config = dict(
    n_layer=16,
    d_model=96,
    n_head=2,
    n_kv_head=1,
    head_dim=64,
    d_mlp=256,
    vocab_size=9709,
    activation='swiglu',
    norm='layernorm',
    norm_place='pre',
    norm_eps=1e-05,
    positions='rope',
    rope_base=4050.0,
    rope_fraction=0.5,
    qk_norm=False,
    attn_scale=0.125,
    bias='qkv',
    tie_embeddings=True,
    parallel_block=False,
    init='uniform',
    init_std_qkv=0.0416,
    init_std_o=0.0,
    init_std_up=0.0416,
    init_std_down=0.0,
    optimizer='soap_variant',
    lr=0.00806,
    beta1=0.95,
    beta2=0.99,
    weight_decay=0.21,
    lr_head=0.00639,
    grad_clip=1.0,
    warmup_steps=200,
    schedule='wsd',
    decay_fraction=0.947,
    decay_shape='linear',
    final_lr_fraction=0.0,
    batch_tokens=[16384, 32768, 65536, 131072],
    seq_len=512,
    doc_mask=True,
    train_tokens=106900000,
    steps=2002,
    dataset='wikipedia_en',
)
Each number is 500 + 50 x the weight over its row's rms, rounded and kept within 0 to 999. Layers, rows and columns count from 0. Numbers have three digits each. The size before them is the row's rms in percent of the matrix's.

# layer 8 MLP down (transposed), 256x96, rms 0.149, rows 145-255, columns 0-31
103:512441380622439579529472554433511540516453472516430436482492473544466481530437555517631435530533
103:484525629500562441440497409497503480508514587389540476568444501413457507533623497600528530459453
109:516437440522515447592474517530396444456536524498474500533480458474560469552476503498491489507565
098:532461475575480535519361491484492462570428496525476460428495448471517549506483609520453622530475
117:539422590385545504529496474435437448513517544476537515480514501507427419492471514405541447578447
106:483652506432441472608487545466471463344479542546531528495506530534560494515431461533545467534532
104:467515430453536573488485564472506460520561501536578513504499584437480539557531466525528398459449
105:514503438512430527499508512504412516439527467494522471449498570503534477566504427561455483511618
093:606556482456577507618574439414570504453496455461510473513510541443448477508601480491500464555501
095:477588423493439514503501529475496545566532524517511503521528559532521433477610501465516458529494
090:506478503471498539545536495547404538448460503422577578514496544460508592515500374566377547410512
098:545535439489480435475509514434504539455409583469487467477470496539577548479480551517503528485477
101:437579482488465459481515521538533488394457518477525423448537544572512444602513565408602492448472
101:566480530504564472391519444592421505511470547542420443517502454445459533542478476472349524408481
097:554476507494579498535443445501543490444494519481627546506503651511469542482515507529526478502533
099:473514416483441491493500512425403558499382443488463491514580518489554405474468392470488525429523
095:499510457504485492531532520461494477464508502465607529492462507590559611468522547575521439531464
095:558468531417530397623563522484567530443553470433501511479429542520561490507553546519485436540482
104:508372357511442502497461522564561480519427536515479445459562449544468419506468513487480498492476
102:488530546482482532541460500414511519457441411462476530531554558474467609554563473413412523574487
093:495490517590564519494553406422389420435485531515514515493480433476492499460559480425499420524545
092:476500487483476389526509566456515541433542539554566528510618528537530504554559569567512479501427
095:559572553456480448503458501425454458493481547558514448529496502518422439534484508512571550548490
096:420466469585438481561535448508529522542471510545462443514480482537525583470504519488584494505589
101:504474424456522514491444538471499514613379479595532526439524502519506532538445536494486484469452
096:499556552502555470574556507493480485510512557523472552461486418553545487502504473514422437502485
111:485513559493516446508456584449560459431536506535611504419526504505482433389532488533599464425507
115:512522500499543481524509533463476485515539556550579481616446517410479535438453538496497487587404
101:461533426460574520436577457430450468467465513494554518479463498497475506548504472478553521568535
095:541519430510579544495518404492520496485546615502447393464548525534534460495500487450460519413529
099:572539569557442543578438469545515454547558480475526507532496625472473482445503473427439509459575
111:454504515527506517485542433479512465470552528442454455470559479533452546504499500610528468537419
105:479568552459528519509407522512426400445475590518451587502478572532526502570397512485513501436542
095:500512584418551502450562498449576448522566524597539479461536477497436451515544497559515462519419
103:422524478508486458454478491534579451466493546482418500570477475535453540563507450599488487506552
116:521592423566438532459480488564562404444449494581509525518499496434533565568540438440593481490511
106:517514438386441468487468533438436518491561551451489506526447487528504504470568432557487425517483
099:494496483479494414425437525516544478528520531595538569541570474485553521469501533518495509548542
092:434495499507530501550512541415453442515459580512526424580475407464534560534480408442348592455561
094:505490669500482535544459541498460396480521493444528575515533538516518543523446544488446535505483
104:548545474486580406485486518476572534461455500471442497417497508509490479520512533541490453494397
098:446496526486439577474443483632504472480524537489511463355506463512459551497454488480412436531510
109:546497468554501571529393514385537539367467467497621548470500559513455461567447439544542497485512
094:401458487453557566528404518452367508492478557492481567484622453482489486548470512545404467567533
104:416482502395448494463511581536543498479519537473463494454471553508429333525548460518475474506495
092:399511450404509532478449509509470626550500472440365519613501571585506386447526466472501411496486
099:500464445471485427610539537539504409475524505549422506480522461496452413595556497496479516479536
100:495461425527510526495541460428495567504516472513507550575555504542621528527525461541443489489416
097:434432431467582473548513435600500547501509486446466547560405513501427543599503419447514485595468
104:476533495568427433584486485519506491455439515490548518474482419539486520535522538525548547492586
100:558431418495514505569448519428481468524500499371454414428459502529502520464431458540507456492488
085:507581496447456493380496450437478453498457580449585543529481499447449430528500483560469494441567
097:505433465488509522456523448534454630575549450492553563480431449476455482553445493523563527546518
100:458435414492483546472526499476510491441517454493464514478526429409494536497512501545529417525505
098:504563525414483537484473487476445491544564532420533614541518514547535462527393600599480433542479
097:464486557510510451540519491402587519455504470582439542491584523574534476478516576570503456514494
111:527437471540440496537453420502465541505522520560488466562521498561575436547490565453491530568518
106:490464481467514461509469496535565495382517551489490511538556410449463464510495491452519504499492
099:416530490524476511539506426459390522480426453435514589516539494498555523483563390512612564460488
100:530586542558475454473506439475450631476479611504536494524594519440579444438457502519491480580413
099:583479424509469501470548485522557537456458574422502441538375437497544579527557471574497564488524
104:528513522466600408562551523502564505495559480725464510508542549527375534490482475485448534456499
092:467516494500568625485587443391539493569488499533450536472521539508521502565589500539499528517574
095:404459527536510465420542445500499433536480514512542447432559454495488507466481453489494446582570
102:538509466522430588615501486576533595600444471529529521541549516577485494424491503470405459572519
096:480440534432460613419554511543615581422459450568486584565550561578467440515540447525463502466520
096:492455597484479428512472493640551452500540463558480419475471571496552389466443544529425456393577
101:597529489499482513399501542462528560428565539491440441455477563537499399457507481478438459546557
107:460571488570564479503445468496464517494488421523537571514513571524513475542545479570581456561513
100:486516494496465485493501503550465433434479516518536467470449422484431436504450499396509453612506
092:551581529411479471476441514414429458430474522517523508443507529443494417541513464512403562546491
097:486400546447500557522547496459577547484462525480493422478423554457515521517524449476466533487639
097:509500487578453519524576540483504470527531539401480547468616516521528523449478504497553501501505
097:482592517539539482508515559448478387423510499569433510488519537526602453479570491474476432547527
104:496476533472428578467421444595470530483530437519547591567588481458484413445556515531515486442448
098:571502548547509513491471575518554449568556500466513520483546416555525532520457442345463567455518
098:485486478482540534491452448531494493508552552469457588509496532527489501451446517497453486508531
104:519479437470489568500569503449481396470472443475444433416456431483516494540563548363462529482502
095:471420543473508596538535499533501501587493450525525476513495477470567480515587491462390470553504
105:419567524432497526502532457564482451556485517522478531413450557491532473483563506420485497453490
093:622525598514460503586465373563520510538499525411535483550571533477499362485574539484492481520444
090:573430464508480579520554498517430508509512482477511524501428392454512619522452379478477526445566
108:474519596493508457463498476522558401523489544480532510541503556455468585545411544403430526490413
093:522530412607469402557491471456505572539463446373498548436598541465467532520466531516545450436447
092:490439556456486508434531523540419520540552395420475457533511515459423493507510463495435495406560
101:491472546472448563500429584492464499426530502497422466528511515476542434536557602510546443520420
094:489459532490446504472504500454568458501515421404450514542475515474517474579618505554500547493560
100:530487501413445499492477520532510569527457566509455446552449542622510470465441490430509486480518
105:510470532484539490442467543471483543488478530517503534528546493454491488457514432436533452456560
096:507518491519470606408387468457483550424503518473537443598567463488445433473445507413450515508471
099:520498500471487530474531448490475521446449418500517433467500468472479498499481419501541609511491
109:524553558511510480430463561466431534441535493521498564486490553527510551507542521587527527485524
107:488496429484552518547586508484445410508481491547516565538657483449498544551533487476430437529521
101:572514492569575473493473415491506426570410408517479440550437543522528442570591497518468585543442
103:442528584586429492429517548569439560547553628440552488545481504485425445395516504581493418444574
100:471504625514474522458492507489479448438583526438477492485515443441461529523436481540436461593539
100:496509516492352515438457480556572482471401521507600503456499526438564427445541432459611475560546
104:511512524560533421502561523405488478475469452541477527531491539524588553564519471633510450519522
097:512463499463483421467502411535463579569488516481474571622521526498414518547442605470494429498545
105:489523521485341512498508455541462464412545542399424486489441363462435467563532498537466498458524
088:509421413490470451523525481480501549452485521570559529501546541545471533534570566541464502497413
101:387436541488474546609602469479512509496574553467424479511569459423440601537503499506490511514481
106:600526499535467468562534450506485491535439530575486461549498484516494497458540462477401466554522
102:481553509505550438537566561429518514463489535399462454485431500527495489470483552404518524477490
096:424499539503491618544486575487488600561510472500483469532449519414539557493513403510489441511539
097:546594540472579484543562511473515558493581437425499460510379472456410497412480531501492535471509
095:569498455543420525475577473546525575499456478501494575525516511437508539451565461481530557472454
096:443483505558574480420427398454499444516549639481521534554464564436466535515573556508484549471509
094:474386516520514617531563511542465604486449426520578499492451455514465490517481462471501504481512
095:523630599450416540536505474507584508517457486574513448425528473382432495530528470523421482535510
101:527493486567512470568584555448541532478496446476489558410465502490515534405549401507412522502522
# layer 8 MLP gate, 256x96, rms 0.162, rows 146-255, columns 0-31
105:518559486427532523452495554466553485499511545530486592545439480483493468472452489513510519430559
113:501593516453450451552528522416480530475483490562436541421523584514470482596431514460460557479480
096:524548436450530514456485463488440474507430497575509533483561560513460502495457507463575517444493
103:395465564393545556561452510408490471552394478504568398525483447481498416478583505546540496490448
111:501575440503493509495403499455492558469561510483540505480448557515551474475558487491480534445475
107:456552418550546429525556586521519505505444535519566441506493505445537499455478573478486437548526
104:396530425460445537442578496519417597468411507434469518483495556499551406498558496589495526522503
093:410419509466479509403543600509477437530534449513470524577544497532476486483490454493463457529442
098:578524472556501551553571465435511547505526570519401467487558398552446453597535493489490541555465
095:541500567472536527584470480577466512498403471407442580458537497543484462506522450432532422484470
103:568432504512500515444579553516536550475580466445544523430409554496539461511563501384500417443479
107:553476498500484522490525426396520460548493563445538549476483436466548599490509487538556543459453
105:446583457564391539516619485505509445505484485469502494493424566509624454532515492578523570524478
099:454492553493510545531576510533532509592463498506518476392479475340532467582522529551468523503527
100:533422498529470437530593627493605454461551558501595320466501427533457571558500531432547460535515
097:483488474443517448469487365562467580549528506579611480435507562533562502372454459428491466454492
095:543435501492496550486402448547561536408589501545522650456500445591525442543576506526428545498449
100:452508496459549431512496566635542484468519515585527480479431510623574403524540502486530576459476
106:461467550447513542544448536613488511493585494474518522496524531577508407505552571448589447562467
098:550519502488590485602484526484503499478495513487567505572466507554515534482554467550478443587483
096:482443445456485521447602587515415535488527549617417444647489533496523572501467447512611481527525
108:520561523467578579519474474539433508503482542576532471477512583489545469524507503540558552572422
098:490554491484522507539487483482479439423534402554457544472568527471515570459495441526533463480485
101:412458538452464472618489465505455513557494419520462510481522502495498557527528549552487544579511
100:511524376570544472489581515464488540469579512503492480483526422566478581499548464435502569492439
116:518444519527490548530582591506486497496512587472539594513529523476556490449501435430524541521376
115:473495498493567500460534467438391526527436530481457495513441548440527490598496475541477483440455
101:326449568497548495613533478553486531508480519517521522638580451459450598471523568528595493442449
095:454511503541473542526552563490486501544338483481479520425417478502495478516629487494489469453479
102:538546576436592502501592497446418506445478549490431548525509350585513458523505540555519526520409
095:539466601478480478509507480538482506537483481443550505562386463435568492489539516486513570466449
118:495439429488387398554481497565373582424456476566471502528489475483440470552550479582526455429488
094:421443454519444500417514500430491504471343472482545521612425441431557629505456458458505443446494
112:544532525420635571497471560556406467470446543517585608464498488541551525460445407510507482582401
095:510473517545527400527549459454450609484401643454516444469485455479612486549523440500565506443456
096:421479545496494590500655544547546474567398576541475518512542487438603454481490534424471496518495
112:500565508548490541448522437581503514517590519564542489496513478609534471564487431449585462478474
098:440512526543500483521558465603532536374545449536502538501433460523537518483468613547632441546453
098:453479428455521501481426499526429466426444504523482445434437501513536461505497505571493492490421
110:529557488509484486459549622445492466562490460501478530528479529480569459537511426522419573443560
100:485520536542440484562514606524557575467464510486493512496381550538498458557541471405468414450466
102:511556432400468530485470528459488544455453537551496519448487479582558419496408574585572525520405
105:364432460481614484602516504514443481432438523520478571377505498499570535520467567546527413517487
102:482512444462510509464529523453520541502519498490405540493464504564547494460514523526504587423535
093:461470488428495491552475450530529559477458457564550458532499590394624451532517495488523457487550
093:496451455459544437434478480490380623531509590377457465538413499568384542559467471604480569464441
097:453468487524476452448455512549479411487533381504543487580486544488541453449528473605472511589551
098:407416562450538456512574596478519425461481511566446473574581464457480505557572346458499497460480
097:486450466508576434458460537545428475533379548404539481563476504476546561485457424460501518479430
096:499466422491513568535563489528480452483532529453564448500568538499495511511553458432503539600421
087:461510484530495466542476523458441387537534491502544487545447536440455506378512519454449470475581
096:540478465446435452448478452521506586538561499461496515429543480444510387510475446503473517533564
092:506570439586517462547597536523452538412429531493527564473554534470510512395572426507506577484517
095:530495454489497518510532521493533507437466584542523489481492614499488444493553469488532458534422
098:535504463512542602494436414453408545553548491433584531435479555455427431438513495550449619422447
113:436467522433532508552587454548376491390427482506476585467467397541511547383499452490441379448474
098:413488470550500470505489501448409553390448491510502519554533539538491617463507455499486468475503
100:561472489650483511542552506406526437547552430470494500539464497448487501454588482556582449512508
102:500533534524490509556435587442470405528424509543466501434567532361458491520526507460471560517446
101:517490412508557538449511393492491585543557496504496539535423389535512477541529427460547479564504
095:534438486554510556503508532478473550498554428450515500509459477465504476457530374546522466462465
097:514514575413534503466551527531509486559441519525484514451481500471408492418582531523503522477534
099:449498470542584494562524432489435552521409612549532470482451454482498492429585485430495476523555
100:495428514505490504669509445458512509462458505504626569530505502531435464474517534478503540470496
105:463543433530422499488483509536527460455494532467459479458487473546497435478476539534467455564390
089:522493560474456466565555559511537420598536505474457466520446559486431453509506514469367443502522
090:442481470551504630535561591511502430474467567471558435482447496467440522524556446489500479510441
108:447464472518434589510556505475560561493457473565516469458497570454472477449600502514474539570484
097:586498451512533484538533514502450490559602575449603541511522531499484490534478481512530453398503
087:572535520510521495592437431554495455609499552479478415511464565513448498537454464636577549459440
093:600400466451558521566503539439501496499532483489485508480507588486515505479497515447492517568541
110:523468499565564528597549527576519528478546516529460492489474544500473488399522418504588442478414
101:609496476504513485575483673492514488478466476522470538429447487469465548473413496521492543466539
098:527529444470411502437485497470455548475536511538542603486435454523531441433503452513506527474481
091:466537449557495574430521462532538499367484430525474505511496543481530576531473401565476432586437
097:424483560453553513440429506468477505454525393542561466580500477499584433424601509458484460416555
097:498462574572585522510502512434413510511490477552581463531570455513444452445462463491430538477483
090:488502557437512502479516470557581471554492553486579436495507516525532580488476478486431503493531
097:415550496500582521572551502506519475529446524630436524551606571371493487464517479472490550520552
105:530544521438501473533577567466513447340523506542455487425561357501495460542525496490515573492494
094:443491545469461550534509404437449513508485433397582446544508518539511566434504415443502453490544
098:448518482521533526371504509510469599524568496479475399492435586542469443464507487617451547435520
094:481468442518485518463561422502469490544467559539477493420421555461478497425419454363498530468484
104:479618569592485390469515500557519505475422428564495506543532510501540517529507524517517495400526
099:585490465439472483540566538631504517520517544475500527535490465629547454512415454472518503449480
099:469490543553478551505521492525499467541520531512412468458553474502522425485474471503561705599447
102:547571518430510439529484604545514477526509549493545503525512543572498482585510509533409504475553
103:434483537507411514491538452449428502536592516543469405504412537548494471545462473549379552464471
095:491445399503610490456504416426386527440502536447522479444455496476412412512490553468465503488401
096:509451482431549517456501563498426427499505527530513501447473585540564372541517454517482323495420
096:508493484537555490469386531444493489486423517555506462497537578575543378522546494508461535445417
103:498404457489484494509501555399529510516541556478534559467583531510466508514506436481501492450454
092:447486466403485470488514445466584484582508516503472472498564478553523502518477524520640486632500
098:463470524619460541515482546438562536534515552473552511527531438494447458516533527574518518540438
104:480502391517586523509481521433370521504491447513554549526535556486548488394459530498487522495508
098:504518539458524433544515570492480509612456565474516497502504429527443569524500556482513439435452
095:500554478503464515480404450492498507410511475468571588525554572420594486473466397560505499480481
105:556459422576523543479467430457432568533450521507508432580452550479549526518573460522502427495536
099:479470523422601622536549501459521473564460421514466474506458594521484480441463557511556469485504
087:540485465453477468491549475512474498438518578466470535412516462501548427466474422482461577491344
082:553601343555574407558490522502485500591494518551464519566516595494550542451526485494564525558566
104:462449395549492537491485504524486387533473516591556627530506531522542489393449533488556511406528
100:529547390450510588448489507416485473566456514453553511473530510553456505560460445481497477526410
101:593543471508477509447545427520452561319421486475471527569509514446535544476504519378424479448485
094:477518499435545513503567403506556619470501404575428526641409425512525496552464432469484524456492
096:473577523550547443451593521515496520508500492494484468549462493516479501515391568507622522461576
104:504507490484551535558514480479548545396482489536552503457518513491537420524482561558418425482472
111:423477526445519503543588516525385568493471505410516476586472465530518468490538497435540488465536
100:483554501484470465559473504507554497446475508516508523453454464397507450525464463439459544494476
103:491485401456446481461481554487533412482471506461435491526484513541553496490505503464428486597418
# layer 8 MLP up, 256x96, rms 0.151, rows 146-255, columns 0-31
102:516504393440464448498464525504468446565536438603452522475508498595541510450512490540498556454466
111:417555462425530531490526581490482525562489493471597460458484591530436488454569491478493414455523
101:454547466558498424487509495490508429441539476575552478514552496602571505394481580486522613432509
118:522483519546464511531382547553564534453437464455558566584507558426464513505474517494428509496462
118:522525526527440489383546491505407397494445556578472507471499512455528486562568358461550504574521
114:450506555435402491395543480521494547452504551483544552567428522518524577555475474553468445596457
106:502517518493493512532521581649427528388399565494516545514444562523572493538515469602451540607513
097:470495433501419508426530555430461463429464475456509531508519526512493398523480488470519459509508
091:538480419432471569441513469553529493483428397491523502525451560478484460520522422519574463516533
086:510480529561498484390496475476468503541567494545440419451464510401487446546526526493425589428505
103:430550439531449533451533508514454515524549467462488502544427471605590525524572568499480535488474
101:556491464526487510513519422501465523495566554479480501578517496454391542582440537557570551506475
096:530551545449504563525504570522513467502459481447530565524496486484426424520613522516474423532535
097:521494611490578495454495489486492484413477517461424479557484505540470531513574455595508475345417
094:454565467510373444460521508512449501570506394511519501490515436482513514530476492570558578468485
096:493507507459552474417458365516596470541392489504540504500480514463536445532503478484529580470490
098:472537509553600431395560448542499516440580518531515489514474593431534569521507594544592463522457
105:495409498491566551512473518372472626487498415491439543439473487478480455480556504493536499475494
102:459500613462483601595447499521484465525452475534530460492522524607454546523442537454499496476470
100:465472496552468494495395540542511534586470527458494466538428480536506368569461536557452526500427
084:561473463520449560539535531558531513499506503559430517484451492518510528430474540421559505513528
106:475476488562630547530499417461576612540524466498508486476479549563493426436557478526501522421455
097:551519531520487480655528555431520458478507494447550530489399524553532548462452509522575591420451
100:547552539487434537475508482472594574453546519518418531627509507511514500454544563583442510502430
094:399436498508467510485490505479431501520510471462378410465507481529555499471415449535481587522521
108:594525451514477493427429583502483465546421539546485400521524521433505508488504439466542496441300
117:430548519500466496502539479561486504513498348462469447556529475536492480569577418523503498566524
097:523455484525513606444504475487579512439614512579555486545522507508503494473433582488514549469534
099:450552456535383513428536479349528497553504438539489497546449478505426462485524409470549484506592
104:423524541476459510460591498480475464536540495547506505471564462474561553473488536474496549436439
109:469505510433556465445588553488461515607542463437647425539489502532568492503462524446514376511544
114:491474717498565534501373489560562518455527465493455440483548548493541547541472506508514466523499
095:521504547505477467443475512452448478519484447523572497587541520482413559509553396500524530543502
110:545495520465538477455521458334477558471529437479594467564432517535523500415519544487596495466488
111:513542478519428508536487537522552496507375517530634546450540455409479531532465496441488472536520
097:546540565551499442495509574425476513555467506468511517505462444536539540515629495522513487430485
097:500532463534512465505489412490575516474546426492463595596507465499557482482510503540487449513423
097:533547498594475506496512501451525463453481587519461509503496551477479510542500515559503486580479
098:492461510509485430475474586609626486463558524453504589482516552467456487482491532491562529576546
107:567492476528512515508545480502484514427601566481441455494526551443469424563567455577497589510459
091:502506489451459542583485436524499421490501471627492510446510531433531523485583512494430534567401
105:438496465407448541526529490469487464574478540556526553528473538620408560451485497501425493519439
094:563443435502521409505500561475531462494515478576412575536545503464595543461489484432503535509440
106:545548553465460450579471408551494553542590500651475452477473533525512482484534607484453484516437
088:506512474476553481504460536451494507532445506405569559525507463527539495469524482519497540547522
103:544505520519506430476468459568515565518526505401546447411524530513494476451549522528417499439432
092:529509568504383524508510543472422518523510614468425550489486482509541502523498517466541521499568
102:542577502476355481575448552528517590425573527427481490463463430451538420493454685514413491455524
103:474595425526501512532538526543589541432457512492450433456597432518533546528514484425486405488445
094:475458429502451575578431571485473542495491497505430476498501573478599546467511542422517409511529
083:608554626537508479443567452548413520462503449396488542571482532632517476540420492488467493502564
097:431510472551514544586441444609502571515438530520548437502478583453565448452494467510535399524499
089:556540495581412477488509533523484621524426488448444558511428534509552530415443455510581499482543
099:492525468502575475586475502508501458535517569518518554526407522499441486446546471555474497588443
098:631636442477518425509501554496470367577500450465536518449507511440513526455485504453535551477497
105:494469493613580539484510520477477609566445499566456416587469518558454526492480447512546538446471
121:453483491472403548509461482484590524443523555480586476488544521544511490501458491482400518444411
098:461540469503579527438439471530480561457482523561599508484468451471444564574523548514501447530519
102:475579416497431523517462479446505560405453497527533528496448534430504502420431523515570514531510
106:512477402454457424473427534592543530514577528453560478576507515502559543641575499478607530522497
101:360466485475536553508496426526421440599527543485475457429482455490519466576558537517468564429574
097:429479508484389609486547440487545530484462486457557484470509561456550428507583478427489461496530
098:522461498493505452550525524551450523367491492584501504392439530540487474436492484503497484464517
098:451528500427485607513584600458555486491499495370500450552491524509544524413541492627484490535473
101:453490537433564457451582499479447461514540538448512502497481487634549518493518527559530512537522
093:493420518549486584494572507609535415545481567538542499532521533609564416500524514492495497515546
102:444475476597446495544487494401589509515476521489448563448469532463586513481530516602473518435577
099:533552593532577525587416542513528416557596498542484534452517530472564419485464536566464451535482
101:439474430543597489461492451498556607509430466544470541502523419549549479576496531442522510505494
086:449462469567559477462599523531492496496499421533442472472501520540543568487497514505509457526623
086:544470600419398433507521521534519450472528498537539504487547525471502501524508449396386471535506
099:565458449501520458472425522464472441543507470473534462500452510453435540544528539440552506426609
097:600540534494483472513524487560573475490528497515415456470488500493506482524465547532474493551489
100:558516496530478501472462486493393539572493572542525394507590498463440523471454466541441462369440
100:526421425462459582461436501519490499430418457555435508580595537485487481488498507594502525523575
105:604509553528537514589533493455516461677454477507486496538454531443484505462511487536513513511454
098:453513499369513448511521520560532569553500445454416635444499568467615487461493488512586511460521
100:472426548503478521506514626500516499451512516525412493496446513461441456476533522503543513447525
093:549497468464504527494505534481449512481579415423511494454444584591445474418473411478425492564460
097:445529511478519481456469492425522491497416556493476431454484358490540496556469493485473509475491
092:570483465455529579501449476498527462536534549570444444411442485525465472453527537530484578438526
102:520444522480513559489464441481559497504459556443497611493485474421526448474529473516552538446510
097:529493388446489479494538437469472573566485565469473537479501513631457444451408545548426558489418
096:533532505514494547458547504405512504535500614584416487469518458411550531529460521555481420555407
092:530565452512621494506501463452509459534546485471491551342456498579451580422557541493476457473604
098:572496525498468567563477565464560523542535482465479478476474498554555540444573481546487510439570
093:472504542512466407522471546500438488497434445548571560492436490582525503495496520444614467498442
097:516544407476515518562593514535421554557492520540495445509477495498459565492487396460558507490448
091:512399474489460588529527458546478555592484451527422376476506495459377570452500530505551422511565
099:586495450538559542492515513528627548527453460525465483490448508520528532564616461433570467577499
104:466488610510509479460488527518485565484478513483525488544442588568457458565599507491545482442464
103:404565496546503421468551491475497424431575531564454510530505510474508439492521659526498459553512
103:548527366430482542603455541480547525578450529479456419478519518461519479599511529516505551473497
094:589507517510539543504486534429410556501450448382558503455482549446550416531574452449399499464485
099:503567443536545491510565521477540523529568489571538609516569500585363497485455453512445554489468
094:486494551460536531491476521499481523588431487527480484494439390432523570513485569481481597499510
100:524536594499504416500387508561465595525561498474415450523515448481497522526500571434508634410503
090:504508476516485399461523501499507439393479425593516423450545530449426483516532526522451553503471
101:510489516529513464422569514491507555557450554500470553420453552536462508495504453547554576533462
090:480538532504498561503558481487492493501457556398579445533561563504498466435580444550512474544557
100:551521495443428486459504618515527553504501490484574523451518566532519446455491471512467409452483
109:417521490487482562625453546454500584560481491512495471470438566415534537483480449539518450469454
099:589481418487555499474450636430544467500426527523492512501526525428430515522582513383519487457539
099:454419597453474466533483480449510488563592403472539502500557504521485486375428468474584480562505
096:511545455468592475502504411479485642507430416480476506422491479571506461498640529553442540496413
090:495436525545523611468406537392438485445560539457474524428460555533409544534492549525484564491480
108:442501509512428491428384470521513483452520434640578588526462610573452489505418536506456525540491
108:505490529511555495471524508446502567478500569442452463508565443584587668536558440461450464543554
102:516427446535500480417484603564462477478538463447464544529446475552489462486475508580564416535604
099:469503538549573533488598488473563407450559497522552450594513473493483529526386479641546531471496